Part of a small language model's weights: 22 layers, rotary positions.
Each number is 50 + 15 x the weight over its row's rms, rounded and kept within 0 to 99. Layers, rows and columns count from 0. The size before them is the row's rms in percent of the matrix's.

# up: layer 16 MLP up, 512x256, rms 0.118, rows 256-273, columns 128-255
# down: layer 16 MLP down (transposed), 512x256, rms 0.0807, rows 256-273, columns 128-255
# gate: layer 16 MLP gate, 512x256, rms 0.111, rows 257-274, columns 128-255
up256 107:36 44 58 39 44 39 49 54 60 40 64 53 39 45 35 70 77 53 33 56 30 43 70 42 62 30 51 22 34 57 22 60 36 50 22 38 52 50 07 50 67 53 64 77 34 76 53 48 32 58 36 53 44 46 67 68 37 12 59 39 46 62 58 36 57 60 54 48 13 14 51 54 72 32 40 62 34 73 26 36 59 64 69 61 40 34 55 48 42 46 48 36 37 63 53 33 39 36 43 35 57 71 61 57 45 30 10 48 70 41 55 52 62 46 48 18 67 62 59 32 45 49 53 32 49 56 52 37
down256 109:28 21 77 25 44 21 42 57 23 74 53 39 61 51 60 49 67 50 81 51 37 64 63 56 68 44 45 45 54 48 05 45 59 60 59 51 64 41 58 61 48 54 71 42 49 39 43 44 43 53 41 49 82 29 58 78 42 34 45 33 44 45 49 45 56 69 63 46 53 50 34 69 69 77 41 35 16 43 50 28 52 44 63 52 53 55 31 87 45 43 38 56 46 39 46 66 86 76 43 53 45 55 45 39 76 17 55 63 51 68 49 47 40 28 54 51 59 42 50 78 34 49 53 67 49 39 65 47
gate257 095:37 39 53 48 43 28 80 48 44 67 60 69 54 76 59 47 38 54 51 47 34 51 56 42 49 60 54 31 45 42 37 75 35 39 65 56 58 40 65 43 41 75 66 52 24 49 61 60 29 52 27 43 60 37 55 12 48 55 44 54 62 33 34 56 49 58 65 53 43 34 80 50 54 34 73 55 48 45 56 65 37 24 55 47 56 87 39 63 38 56 70 28 64 43 65 68 49 42 24 12 39 57 70 66 44 48 33 45 26 36 73 76 40 53 37 50 44 46 35 46 25 53 56 42 25 52 27 66
up257 090:39 75 28 38 55 54 16 36 62 65 51 36 72 43 50 36 72 41 63 82 76 44 42 38 56 41 57 67 57 59 54 55 40 53 41 70 60 65 64 44 37 40 55 57 38 34 53 60 51 38 28 46 47 65 54 56 25 35 23 45 63 46 16 37 33 37 73 44 37 52 68 57 67 71 32 65 46 38 72 78 60 57 38 33 46 42 27 39 62 57 38 17 63 56 28 68 58 54 49 40 61 61 58 62 43 32 58 45 62 70 52 33 77 59 47 47 62 52 62 51 27 60 34 65 61 41 52 69
down257 095:51 64 37 33 62 56 79 66 54 49 60 39 42 68 39 35 45 21 47 54 73 59 74 38 51 29 40 55 28 64 32 67 45 28 32 54 46 41 41 51 35 53 66 59 80 37 47 09 47 50 26 47 65 24 48 55 62 57 37 52 60 71 65 53 40 37 14 32 33 66 43 57 99 28 51 79 86 32 40 56 47 46 77 39 68 50 52 59 54 49 71 64 65 37 63 46 35 33 56 57 58 34 27 47 34 53 51 45 72 54 56 39 54 54 58 50 64 54 54 27 65 39 34 85 78 38 44 53
gate258 103:50 52 48 48 57 71 74 31 71 27 66 45 60 26 51 88 31 32 36 48 40 54 80 84 62 68 51 22 42 32 46 80 54 50 42 54 23 33 33 33 50 54 66 54 31 70 62 51 57 31 68 47 39 48 60 77 56 58 52 41 44 56 54 59 55 38 47 67 43 73 67 37 37 51 77 57 42 41 75 67 49 49 48 41 28 43 56 66 66 60 30 35 69 54 43 33 49 50 42 16 51 43 52 68 63 51 37 47 44 77 78 52 57 40 53 55 33 66 48 88 59 51 48 56 72 22 60 41
up258 101:74 46 47 49 47 46 57 57 43 45 40 48 50 41 53 34 48 65 49 48 37 34 37 37 08 45 44 55 59 62 62 30 32 33 54 34 25 59 59 67 30 65 44 57 95 24 51 41 53 42 48 33 34 45 56 57 56 47 17 55 49 39 41 53 69 56 70 55 48 57 33 56 36 58 59 51 35 24 39 51 46 52 31 81 63 74 59 36 43 37 60 69 58 51 55 49 74 65 49 61 53 61 72 52 63 56 78 41 33 34 51 41 54 46 68 49 53 39 54 59 49 39 59 33 68 50 59 45
down258 104:28 48 44 36 40 54 11 64 44 67 61 26 49 51 27 54 72 61 48 53 56 56 48 51 75 51 67 47 42 30 59 71 65 71 50 27 33 47 79 54 70 29 37 49 37 66 65 25 55 79 53 18 57 53 51 62 38 91 45 55 44 50 51 50 44 64 39 47 55 59 57 71 74 46 47 29 30 62 41 59 50 45 48 53 59 57 66 51 66 34 73 50 29 56 35 63 60 34 80 38 71 32 59 59 40 48 35 27 64 53 76 34 80 74 35 62 49 42 46 24 57 18 53 54 65 40 36 24
gate259 105:31 67 76 60 46 66 64 53 59 54 56 63 72 51 67 56 52 38 62 45 33 27 55 43 66 49 31 70 39 36 42 50 91 60 51 53 21 61 67 38 36 45 56 38 53 55 56 59 50 43 62 54 52 35 55 51 51 47 39 68 54 32 38 67 67 02 34 51 65 39 60 48 48 08 39 41 27 46 38 17 53 86 83 35 34 63 44 48 53 37 69 48 56 45 51 31 26 44 37 53 40 46 43 46 75 62 13 55 42 62 60 64 36 47 62 75 51 56 54 39 29 34 54 65 79 59 29 56
up259 106:52 55 35 66 51 47 38 51 34 41 35 54 40 52 22 47 61 30 56 27 40 51 70 43 57 15 39 32 63 56 24 17 41 19 37 44 55 53 59 45 52 31 57 47 51 44 52 66 47 48 36 34 31 70 51 61 50 44 74 41 64 41 76 62 61 59 49 38 61 35 76 59 73 57 47 47 43 54 67 54 47 38 90 57 44 46 25 19 30 42 25 46 34 63 56 40 61 23 75 31 42 48 55 47 57 50 60 73 30 22 29 43 67 35 47 44 55 63 20 40 39 30 48 52 43 31 40 35
down259 107:49 27 26 77 68 56 46 48 48 42 64 30 56 20 40 50 20 80 44 41 31 64 64 41 34 67 76 48 47 69 58 69 45 44 69 70 34 39 33 54 58 74 36 78 55 23 23 70 47 37 75 55 13 59 47 45 61 10 70 26 44 64 57 38 40 61 41 55 40 42 52 53 28 80 48 19 61 54 43 60 57 41 74 58 79 24 50 59 52 48 66 46 39 37 14 24 54 64 48 58 26 64 51 42 63 55 42 32 62 52 45 49 55 44 53 60 64 24 66 61 43 54 33 68 73 52 32 30
gate260 097:64 26 61 45 60 44 75 61 22 54 55 41 39 35 31 21 58 80 55 26 49 36 46 43 60 69 57 76 34 52 46 48 55 32 62 43 51 56 59 47 50 83 55 52 41 73 58 54 49 58 65 62 63 52 40 37 37 27 49 62 70 40 51 65 68 40 50 33 40 58 35 57 42 38 49 41 43 56 80 42 30 46 66 48 77 56 62 44 36 35 40 50 77 49 83 45 76 70 48 76 48 33 46 61 70 50 54 45 64 37 73 66 63 61 32 29 28 62 56 28 43 34 65 30 20 68 57 67
up260 097:26 66 35 65 61 56 53 56 40 53 53 66 63 35 59 81 16 27 44 58 70 61 63 63 69 77 49 43 65 51 38 44 35 47 68 37 37 28 36 39 63 59 29 58 66 31 42 75 35 43 72 65 42 45 19 65 48 61 49 75 53 54 48 70 49 37 32 40 29 44 42 38 71 62 50 36 53 53 28 33 63 55 44 58 44 78 67 77 59 46 37 45 51 34 51 46 45 45 69 58 41 44 49 55 76 58 34 60 86 54 47 30 67 41 57 40 63 57 64 55 83 53 63 65 47 26 55 56
down260 095:40 55 86 66 46 56 50 20 53 35 74 45 55 23 47 43 71 30 53 32 65 69 45 58 55 49 46 64 57 29 48 81 50 54 30 77 33 61 48 29 29 42 40 50 46 41 58 56 27 55 44 51 52 31 36 24 66 50 46 49 33 57 42 37 70 35 41 47 70 35 08 55 71 52 69 54 58 41 45 65 23 41 45 42 37 55 60 32 52 35 32 66 64 62 54 43 73 45 41 23 30 47 29 43 45 63 41 68 22 72 47 30 32 88 22 77 39 35 40 33 64 68 69 92 71 54 52 65
gate261 090:43 40 44 67 36 61 43 46 63 55 40 50 79 31 70 57 52 75 46 68 38 57 35 25 28 12 58 67 73 35 32 39 54 45 61 61 54 32 67 46 62 33 60 76 56 58 59 56 47 55 47 57 43 65 38 42 51 46 68 31 40 40 44 89 42 70 64 69 28 80 63 52 58 25 54 70 48 48 47 57 20 28 50 65 12 58 52 51 40 24 35 32 64 67 37 29 73 44 59 35 20 66 53 49 46 53 63 60 53 57 59 52 57 63 34 56 55 48 57 53 43 56 50 73 39 60 31 64
up261 089:71 71 36 70 84 53 39 49 27 26 47 69 75 50 45 59 34 81 79 87 42 55 65 69 51 28 61 70 41 67 24 46 39 49 71 38 44 34 70 49 23 65 46 62 67 78 61 49 54 52 63 46 48 64 38 49 35 60 73 48 44 60 30 83 33 39 65 61 30 71 35 13 47 37 60 73 41 49 55 57 49 69 41 56 47 40 69 42 32 58 78 49 39 58 43 46 60 59 37 68 37 52 61 34 17 37 58 45 59 80 51 52 48 23 33 61 48 47 38 51 54 58 20 56 67 48 42 45
down261 089:54 51 67 33 38 37 28 49 31 67 29 62 58 20 36 40 58 20 24 31 49 30 39 36 41 49 41 48 61 40 49 58 58 46 66 55 44 58 28 36 75 40 70 51 60 49 60 38 33 63 28 71 52 65 50 42 57 55 72 35 53 73 41 41 49 30 60 45 31 34 31 64 67 54 42 61 37 27 33 55 77 25 45 38 71 47 58 77 00 45 32 50 70 29 56 22 39 55 50 53 42 51 38 27 36 29 66 75 62 47 26 54 44 31 41 68 57 23 51 70 42 62 65 22 56 67 26 49
gate262 093:46 29 39 34 44 71 59 32 35 29 42 45 40 36 39 41 48 37 54 78 55 28 57 95 90 47 46 46 30 43 52 41 56 49 47 52 27 37 35 36 40 80 57 62 49 46 63 21 61 62 50 35 61 57 57 60 61 48 31 63 54 43 55 52 57 63 51 57 67 40 30 38 54 36 52 34 39 49 25 20 46 50 43 55 37 55 40 40 65 33 58 76 51 49 79 66 73 41 58 74 71 65 48 65 28 60 38 18 55 36 34 53 29 48 43 59 19 28 38 67 40 18 42 31 37 21 71 69
up262 094:62 45 43 56 50 55 38 68 65 54 37 74 60 37 44 39 54 47 39 46 30 25 55 52 40 30 46 73 38 50 72 17 65 50 68 74 62 56 56 35 61 46 41 48 56 71 26 75 35 33 47 53 80 46 81 45 59 57 47 41 43 31 37 59 67 57 26 51 68 35 50 48 50 70 39 45 54 46 63 45 72 81 57 48 61 45 49 41 71 36 40 19 40 51 59 76 65 77 60 44 81 47 76 53 85 33 40 32 71 71 79 76 49 61 64 52 71 65 54 49 55 32 26 53 58 27 34 52
down262 090:73 32 47 67 70 67 46 50 40 36 50 44 35 53 59 43 72 01 67 55 46 36 65 33 63 57 43 40 73 61 45 83 37 71 49 37 64 45 47 43 21 46 32 36 54 48 37 79 53 52 43 40 50 37 53 64 72 36 57 59 52 52 52 43 47 48 46 61 49 61 46 83 43 38 48 51 43 35 53 51 31 65 39 49 67 43 38 57 47 55 51 78 43 49 27 55 36 36 66 56 43 58 11 60 44 28 42 42 15 57 68 53 43 33 40 43 30 43 51 53 40 74 78 67 33 59 36 31
gate263 103:53 36 48 72 68 54 45 15 34 36 62 71 47 37 55 42 57 65 18 37 59 56 78 65 50 50 65 56 43 45 69 37 42 53 54 46 44 50 47 62 44 39 66 39 38 44 44 41 63 36 49 87 24 58 38 45 67 66 44 76 46 79 45 35 46 43 31 65 60 46 62 43 50 33 64 52 33 35 35 44 31 83 43 55 40 46 63 44 51 50 21 45 38 44 70 29 26 38 10 38 25 49 67 59 81 48 45 52 73 48 60 48 38 51 53 35 45 73 46 26 43 60 42 58 70 19 18 67
up263 109:31 51 28 36 74 61 56 58 27 72 42 40 38 72 31 54 68 55 69 35 18 34 45 50 56 54 42 72 72 36 54 30 53 60 61 29 62 53 21 63 62 36 49 58 55 45 54 43 48 69 71 37 62 67 80 58 29 34 39 51 35 46 54 27 47 39 71 38 24 50 35 71 44 80 65 37 64 53 55 38 61 33 36 43 63 73 27 58 78 48 74 52 64 37 51 59 60 56 59 40 48 27 38 55 55 17 49 61 73 37 57 33 47 49 68 75 67 43 43 69 40 36 71 59 66 42 65 21
down263 106:36 48 36 39 76 41 79 29 36 49 82 35 45 27 41 56 67 56 44 24 65 48 46 38 32 59 30 46 61 44 53 42 61 34 54 51 38 54 52 32 49 57 55 32 43 78 37 91 78 25 65 41 47 33 51 47 51 47 54 59 71 57 29 77 43 36 56 44 20 45 57 53 39 48 60 27 54 30 54 47 49 39 46 62 15 67 39 42 75 46 77 53 48 52 62 52 68 32 47 43 23 35 64 56 23 38 47 62 57 48 52 30 39 31 34 60 43 41 53 45 28 19 33 54 82 61 62 44
gate264 103:67 34 56 55 59 58 63 48 38 57 88 53 72 42 32 41 64 43 32 53 29 24 54 25 32 46 21 71 61 18 22 65 49 43 47 49 51 67 49 79 36 55 58 71 60 70 22 61 50 69 35 42 39 58 32 31 63 53 57 58 54 22 46 67 36 71 57 48 27 50 50 69 66 34 56 42 58 62 37 36 42 75 73 78 52 37 76 68 29 38 58 46 56 35 56 36 60 28 40 72 19 61 62 70 68 49 35 45 55 70 77 58 55 55 48 48 57 38 52 40 62 38 33 54 81 47 60 79
up264 108:54 68 68 58 40 57 62 19 80 26 70 12 70 57 57 68 39 52 24 40 41 48 44 24 63 25 48 42 53 58 39 55 69 33 59 60 87 41 34 73 44 70 66 38 44 55 37 44 64 73 51 70 62 64 46 33 62 41 60 65 81 59 07 54 48 39 37 46 58 60 74 62 49 43 71 39 62 32 52 54 66 83 69 63 40 35 46 50 28 51 55 55 62 46 50 54 59 26 14 44 36 49 44 32 37 64 30 42 38 81 68 51 44 76 43 68 58 60 60 82 60 49 43 65 61 43 56 32
down264 101:48 40 59 43 09 27 34 47 54 35 61 67 56 40 43 59 61 50 38 60 35 25 34 53 36 28 36 32 67 43 36 52 29 49 42 54 73 54 47 14 21 40 61 60 43 60 49 53 33 61 57 51 46 38 60 35 41 59 57 43 82 52 48 60 65 47 63 51 43 40 67 37 45 75 54 31 55 37 37 46 65 55 42 68 62 46 66 47 15 35 35 36 34 60 29 20 55 30 36 55 53 40 41 14 59 37 51 70 52 53 36 56 33 72 39 50 37 23 50 64 34 69 45 33 37 84 49 58
gate265 106:63 41 31 54 61 54 77 41 82 57 49 25 56 72 48 49 43 79 65 31 54 49 70 54 52 51 41 41 66 61 40 56 56 76 50 13 62 70 48 43 63 63 67 46 53 56 45 47 39 44 65 41 64 58 71 40 45 46 39 58 53 64 49 64 26 42 52 85 32 68 62 58 69 42 44 52 82 46 56 43 70 57 41 25 49 65 61 63 49 59 28 57 53 30 42 74 71 57 74 81 41 37 69 54 66 44 00 41 49 47 61 27 63 33 53 40 29 35 70 50 16 57 63 48 58 30 38 69
up265 107:62 73 68 42 65 50 56 32 63 36 59 69 47 83 51 45 72 79 29 35 47 65 19 50 62 22 51 46 47 53 35 47 30 44 58 59 62 18 42 60 63 79 58 71 52 43 61 30 54 53 56 59 40 32 35 53 50 47 51 57 54 34 73 33 48 26 55 37 30 57 66 26 56 49 88 37 32 64 22 64 33 29 52 45 46 70 36 38 34 44 37 51 46 36 38 33 63 47 75 41 57 50 74 66 45 43 83 45 61 43 50 43 57 24 78 16 28 34 17 63 46 62 58 69 63 48 74 45
down265 108:36 52 42 42 55 65 36 50 61 56 57 51 45 54 31 71 53 70 76 37 53 31 55 55 50 31 52 41 92 33 49 49 58 34 48 67 33 36 45 28 67 67 46 68 45 37 45 57 26 58 40 36 52 52 60 49 48 86 43 48 62 44 64 70 14 70 62 25 51 63 68 81 47 32 40 51 85 50 57 43 38 21 48 51 34 61 62 59 32 60 40 93 76 54 45 48 75 26 44 48 44 53 49 28 44 58 69 20 60 42 60 47 60 35 65 68 48 90 46 59 21 39 53 34 75 53 45 49
gate266 094:51 46 45 54 68 42 55 51 60 54 40 76 28 62 62 63 60 89 60 28 45 44 56 61 58 38 58 70 66 44 37 58 74 46 32 59 86 46 79 50 34 43 38 58 24 42 64 55 59 40 33 59 49 36 35 40 35 41 58 26 39 67 56 57 62 72 35 44 47 18 63 51 57 64 38 52 29 57 65 65 27 51 49 46 78 40 44 35 45 58 42 25 34 68 17 41 47 37 90 39 50 45 54 50 49 74 31 39 55 61 53 35 57 58 33 71 67 35 20 54 22 54 43 51 65 21 59 52
up266 090:58 50 47 51 65 75 57 42 67 49 58 63 36 64 46 39 23 71 55 49 72 40 59 76 67 56 39 37 55 39 51 63 59 77 32 68 67 23 56 74 24 34 44 38 40 13 46 62 61 59 63 44 46 47 71 40 35 38 38 51 62 74 41 57 53 50 53 64 58 57 62 27 46 53 63 61 48 52 58 55 49 47 77 74 60 63 45 36 21 39 24 49 57 16 41 45 34 49 43 05 67 47 63 67 76 46 64 25 46 56 49 27 72 57 53 63 42 50 80 47 14 45 48 59 69 36 66 67
down266 092:46 71 51 66 47 63 52 62 49 43 51 89 82 47 47 53 37 42 29 40 43 64 49 45 40 53 42 40 65 35 98 45 52 50 57 72 45 63 60 48 52 68 43 58 37 70 46 36 38 22 47 34 52 36 50 66 55 66 69 78 53 45 62 54 47 39 38 28 69 42 35 44 63 56 43 71 56 50 50 38 63 39 43 31 47 53 60 52 85 41 53 33 35 63 47 49 47 56 66 50 57 58 38 50 49 32 70 51 32 54 55 72 56 34 46 40 63 53 14 33 29 50 40 42 77 39 39 46
gate267 105:32 68 81 56 40 30 65 51 42 48 39 43 57 46 61 32 58 36 63 50 57 19 35 73 36 37 49 68 45 19 54 36 57 59 42 45 54 60 43 57 52 35 64 50 42 59 22 25 34 49 61 18 22 39 59 52 34 72 60 53 63 39 51 52 30 33 53 58 47 11 56 33 42 46 54 64 41 39 71 40 65 28 70 41 56 67 45 51 53 40 47 72 29 46 57 39 55 32 52 38 46 45 63 51 34 85 34 63 40 76 46 51 43 50 56 33 53 44 58 89 64 47 51 47 63 54 39 46
up267 103:53 70 42 49 49 60 42 59 23 46 56 41 72 39 41 36 40 35 68 44 62 40 35 41 45 53 62 86 46 54 48 68 63 53 28 63 79 45 55 51 64 27 38 58 45 50 36 64 49 44 58 50 39 65 36 50 68 55 62 55 23 57 12 50 52 42 50 69 45 61 38 34 75 55 40 42 57 65 28 47 27 38 34 44 34 37 74 62 52 44 63 35 35 49 45 42 31 50 51 49 29 55 19 41 74 49 68 72 31 41 42 57 58 49 53 56 67 63 60 27 54 69 63 62 32 53 54 46
down267 104:41 59 81 65 58 40 15 39 77 49 35 53 36 35 38 45 54 66 37 39 52 35 34 41 86 52 60 72 36 65 41 50 65 30 39 44 39 59 51 47 33 28 42 38 34 37 19 46 46 66 19 47 39 44 54 55 40 52 58 46 47 44 71 25 49 42 55 23 66 51 52 62 55 64 53 60 50 59 80 17 64 54 71 70 86 58 56 59 51 19 36 34 39 58 37 60 62 14 40 59 47 58 64 78 67 57 67 72 58 81 47 56 32 18 34 52 67 58 37 35 41 45 47 53 55 93 33 57
gate268 102:15 59 46 56 55 28 52 13 50 29 59 44 38 46 24 32 40 66 72 55 59 46 62 56 62 41 20 42 55 38 57 69 71 62 37 61 47 53 41 38 29 70 50 43 76 29 61 20 44 47 66 58 39 53 37 31 31 51 30 42 56 79 44 73 18 62 66 43 61 49 57 36 52 51 23 44 74 50 69 46 38 68 38 53 51 41 29 43 34 50 37 56 41 70 19 54 55 70 47 53 47 62 66 32 61 34 65 53 46 45 60 68 59 42 53 41 34 47 36 60 60 07 19 69 60 57 57 65
up268 097:67 46 53 23 62 60 78 61 47 41 49 51 51 43 52 51 21 60 51 51 68 42 24 48 73 62 65 61 48 43 56 71 65 72 35 43 25 41 99 41 58 46 76 56 77 29 52 38 52 48 63 62 31 58 56 32 39 52 44 45 65 56 33 38 52 61 54 62 60 50 48 48 73 51 64 60 42 64 59 39 99 65 30 22 24 38 64 48 72 25 48 63 48 43 30 46 56 42 58 43 59 34 22 43 70 10 72 49 54 63 49 89 56 48 26 50 44 60 55 45 56 43 41 49 71 48 56 60
down268 101:41 57 33 56 47 22 70 28 68 50 51 53 44 11 56 62 46 81 34 50 51 55 63 49 66 41 24 52 39 40 30 49 45 58 64 45 49 42 37 40 38 54 53 63 51 63 49 27 49 36 70 67 43 67 62 39 55 48 57 55 59 54 58 44 27 37 42 69 52 31 65 58 53 65 47 68 74 44 69 66 59 35 40 50 57 47 18 36 67 30 62 43 26 55 38 60 55 40 38 59 37 68 53 69 41 77 62 47 41 49 53 43 59 26 31 62 30 52 54 57 37 50 53 31 06 38 81 49
gate269 100:49 30 38 58 56 56 61 35 71 56 60 49 58 53 16 51 41 50 54 63 46 66 54 42 35 43 60 58 59 16 43 55 37 64 49 27 47 43 53 40 52 54 32 38 46 35 31 75 56 60 71 44 73 60 40 56 58 54 45 64 60 56 58 43 38 56 51 65 59 36 31 53 63 48 36 39 45 65 59 72 46 50 78 66 41 64 34 43 59 24 41 41 52 28 48 59 72 30 52 43 58 27 69 46 54 59 72 34 17 58 01 65 55 68 48 45 70 42 45 36 48 55 63 69 23 23 62 59
up269 103:73 69 33 61 38 62 68 68 45 68 43 65 42 70 53 59 70 61 50 71 49 34 62 56 53 58 30 47 86 61 61 67 00 58 39 53 48 30 21 57 63 79 61 71 65 59 53 43 44 38 45 51 61 55 37 29 13 41 54 58 58 67 28 68 57 47 33 37 43 77 51 63 37 22 47 46 85 50 42 37 44 58 43 53 39 47 44 56 25 58 21 36 42 56 50 40 42 59 68 58 76 55 41 31 16 46 59 72 53 45 65 66 61 41 67 42 35 44 23 51 45 47 12 68 67 51 56 47
down269 104:50 62 68 58 41 49 50 43 54 55 48 29 49 35 38 34 58 72 62 58 66 51 39 46 22 51 34 69 31 58 49 73 47 52 53 53 33 48 38 71 29 54 50 50 33 48 65 40 52 47 35 58 57 79 59 36 62 38 56 41 96 51 49 45 61 21 39 39 34 47 40 38 54 31 54 52 52 45 74 35 32 24 25 40 49 43 29 46 64 58 60 69 22 65 55 57 34 59 30 42 55 34 80 59 57 17 52 80 47 54 53 38 49 50 55 47 68 45 71 42 61 62 53 64 67 46 62 79
gate270 100:53 51 58 38 17 15 64 42 56 39 39 46 49 68 51 59 38 68 45 79 23 16 62 24 72 62 31 43 39 25 48 39 27 49 74 60 54 42 42 39 67 38 48 53 55 50 37 31 71 63 76 42 38 26 52 23 65 40 49 56 40 54 63 61 34 56 27 55 49 48 45 57 55 37 10 56 56 45 62 55 42 55 72 20 58 65 38 44 59 66 47 59 50 21 60 58 32 55 30 40 51 34 62 64 48 63 50 31 41 33 35 52 45 46 54 35 42 53 29 74 50 37 40 48 50 56 38 60
up270 103:63 42 75 63 70 43 51 35 44 68 30 45 41 56 41 47 65 55 67 34 32 32 44 51 25 46 39 31 36 53 53 63 60 51 49 50 57 63 51 53 49 63 50 56 42 65 54 64 57 22 71 47 84 39 26 39 84 37 68 49 78 42 51 44 76 49 71 65 70 65 53 56 46 67 53 48 77 39 66 69 51 55 50 75 34 61 50 44 54 58 35 64 65 26 42 69 50 44 84 47 44 55 33 47 53 68 56 62 46 45 60 44 34 53 67 43 35 28 82 12 61 77 28 57 68 35 77 27
down270 105:42 56 55 47 69 21 64 66 66 37 57 61 51 51 54 38 54 73 65 61 69 46 43 64 34 46 46 81 59 46 38 61 34 57 55 54 53 38 67 35 55 51 79 31 58 68 10 99 55 70 47 70 55 43 46 15 66 77 56 42 58 48 58 70 33 44 78 40 59 67 55 59 50 52 77 66 47 36 40 57 58 53 65 52 37 43 67 65 35 38 67 71 46 56 67 60 57 53 61 86 57 32 62 56 52 41 53 53 68 36 73 70 42 45 35 44 41 14 66 73 45 54 75 33 49 23 57 45
gate271 092:04 51 54 52 26 40 63 85 40 42 73 54 42 56 59 30 29 74 48 57 52 69 53 49 43 53 58 38 42 71 49 65 68 42 43 62 55 44 48 47 50 64 48 56 47 38 56 36 47 56 44 67 59 35 94 42 53 24 70 37 62 46 60 81 39 26 68 38 39 74 59 52 55 48 68 79 52 48 42 31 46 64 49 43 63 33 61 44 52 47 61 84 78 56 44 51 40 39 38 50 49 42 45 40 49 67 65 65 35 56 55 59 42 66 50 59 46 51 47 64 57 54 53 60 37 65 85 46
up271 092:58 49 28 83 71 31 64 60 52 43 45 71 48 43 61 84 60 41 70 41 31 38 60 39 50 93 40 43 65 42 50 44 56 35 52 51 76 60 39 46 50 48 88 48 66 50 43 53 65 75 40 47 46 50 63 38 51 50 46 63 21 50 51 46 78 66 46 72 42 61 60 46 81 28 72 32 64 47 43 16 49 44 45 35 41 73 55 52 54 09 37 70 22 50 56 37 79 91 33 64 66 72 56 58 34 64 73 14 30 61 62 60 25 59 36 61 54 41 44 56 56 40 71 59 52 55 47 61
down271 097:48 45 35 27 61 34 68 42 46 27 35 31 63 61 43 49 37 51 52 52 57 40 09 68 39 30 57 57 38 26 14 58 22 64 56 39 24 52 72 47 45 55 50 28 42 63 68 68 74 43 56 45 25 59 52 34 47 45 47 51 69 32 61 40 36 53 63 42 53 58 68 71 64 70 40 74 43 72 21 39 45 43 53 45 55 24 32 66 50 61 49 39 46 54 37 41 43 67 48 31 39 70 36 56 89 54 47 58 54 42 36 55 60 33 13 23 38 64 47 54 58 68 56 60 35 55 73 50
gate272 090:47 54 31 60 42 42 47 87 47 43 39 54 60 31 71 50 43 70 39 59 35 75 57 46 58 45 65 44 58 40 50 59 55 42 41 58 57 55 62 64 64 34 36 41 58 64 55 62 33 42 47 73 58 61 30 10 24 43 56 53 18 71 51 67 61 49 30 17 54 57 61 55 29 75 70 56 63 52 65 54 33 47 43 53 39 83 47 25 36 38 46 73 68 57 67 28 53 61 42 60 55 48 54 69 51 39 41 77 38 52 35 15 58 43 71 59 82 55 52 31 38 80 53 45 67 43 44 48
up272 091:28 73 30 29 54 50 53 57 65 19 62 49 49 47 34 49 67 23 32 63 72 44 69 64 39 53 51 32 55 35 38 28 46 59 51 87 40 61 47 51 61 52 62 65 60 61 20 48 41 50 28 41 35 72 67 52 68 59 26 34 49 18 42 27 59 74 65 62 33 43 35 51 68 38 62 48 54 29 72 44 45 52 43 78 39 52 60 44 45 27 53 31 48 61 46 48 59 49 52 57 67 61 50 44 39 55 44 42 32 49 62 62 18 54 68 57 40 43 35 42 63 26 50 31 38 18 34 43
down272 080:57 49 52 36 44 50 60 70 60 90 33 32 30 42 59 57 52 26 54 70 69 36 73 10 32 55 75 34 37 56 51 57 63 47 51 59 35 88 37 46 54 53 69 38 41 58 51 40 40 46 51 50 46 58 59 22 52 58 54 61 59 63 49 12 33 32 33 28 42 69 37 60 52 53 57 75 45 62 47 37 34 44 61 46 50 47 76 24 66 57 43 55 13 46 47 40 52 57 45 58 47 60 33 66 54 12 52 45 42 17 23 47 64 53 37 45 37 60 34 38 45 49 68 57 39 48 53 32
gate273 095:40 93 61 38 28 43 80 42 44 53 60 32 40 47 60 56 38 44 72 39 54 53 52 60 42 77 69 33 57 35 45 63 43 50 11 82 78 59 32 42 64 51 84 74 60 22 46 48 29 37 59 42 38 63 34 74 34 51 57 44 37 74 47 38 23 55 16 55 48 84 53 46 50 49 33 50 52 34 57 47 43 43 54 50 63 49 34 46 49 59 37 47 36 55 35 42 70 37 31 32 55 44 75 40 42 28 55 38 59 60 55 13 42 43 48 40 57 60 36 38 45 65 32 55 51 74 41 54
up273 101:34 44 60 50 80 37 26 49 44 50 25 40 70 29 66 38 44 73 46 63 58 52 54 36 31 58 44 50 35 15 37 71 74 43 35 53 54 34 59 51 64 30 48 69 39 47 42 43 60 16 56 78 48 23 62 53 45 33 46 50 31 39 55 33 55 31 35 47 64 75 23 36 44 69 48 50 53 54 55 58 47 73 60 79 61 57 13 41 48 35 38 70 23 62 47 38 60 49 63 59 53 57 64 47 79 37 48 15 35 52 52 21 39 32 45 38 58 50 44 47 49 52 35 79 25 48 55 56
down273 100:30 51 68 79 44 51 45 33 52 58 58 48 33 50 48 41 66 44 54 06 26 51 45 60 66 44 55 41 50 48 48 42 22 60 50 49 56 54 42 45 73 56 44 32 46 54 26 50 65 80 37 48 46 79 44 47 67 48 43 67 50 75 69 50 58 33 59 29 38 51 55 64 42 59 33 49 65 21 33 46 73 69 77 77 75 46 63 56 45 47 58 60 78 54 58 79 47 25 21 44 57 49 33 60 42 78 75 77 65 18 59 16 62 42 57 47 25 66 36 46 78 28 57 17 55 37 13 51
gate274 096:59 22 99 79 51 39 59 25 49 59 57 51 46 57 38 18 33 46 52 64 36 59 58 50 59 56 62 37 68 34 41 57 71 50 43 22 64 43 34 61 31 40 55 56 57 56 66 59 37 41 40 59 71 25 31 26 36 28 48 52 34 61 43 35 58 63 74 43 45 60 61 56 41 65 31 34 68 44 75 34 23 51 45 47 23 50 53 66 55 66 61 43 42 43 40 62 48 52 31 69 65 24 47 55 35 46 46 44 51 52 22 54 56 45 59 59 51 50 26 48 63 52 68 32 47 55 44 72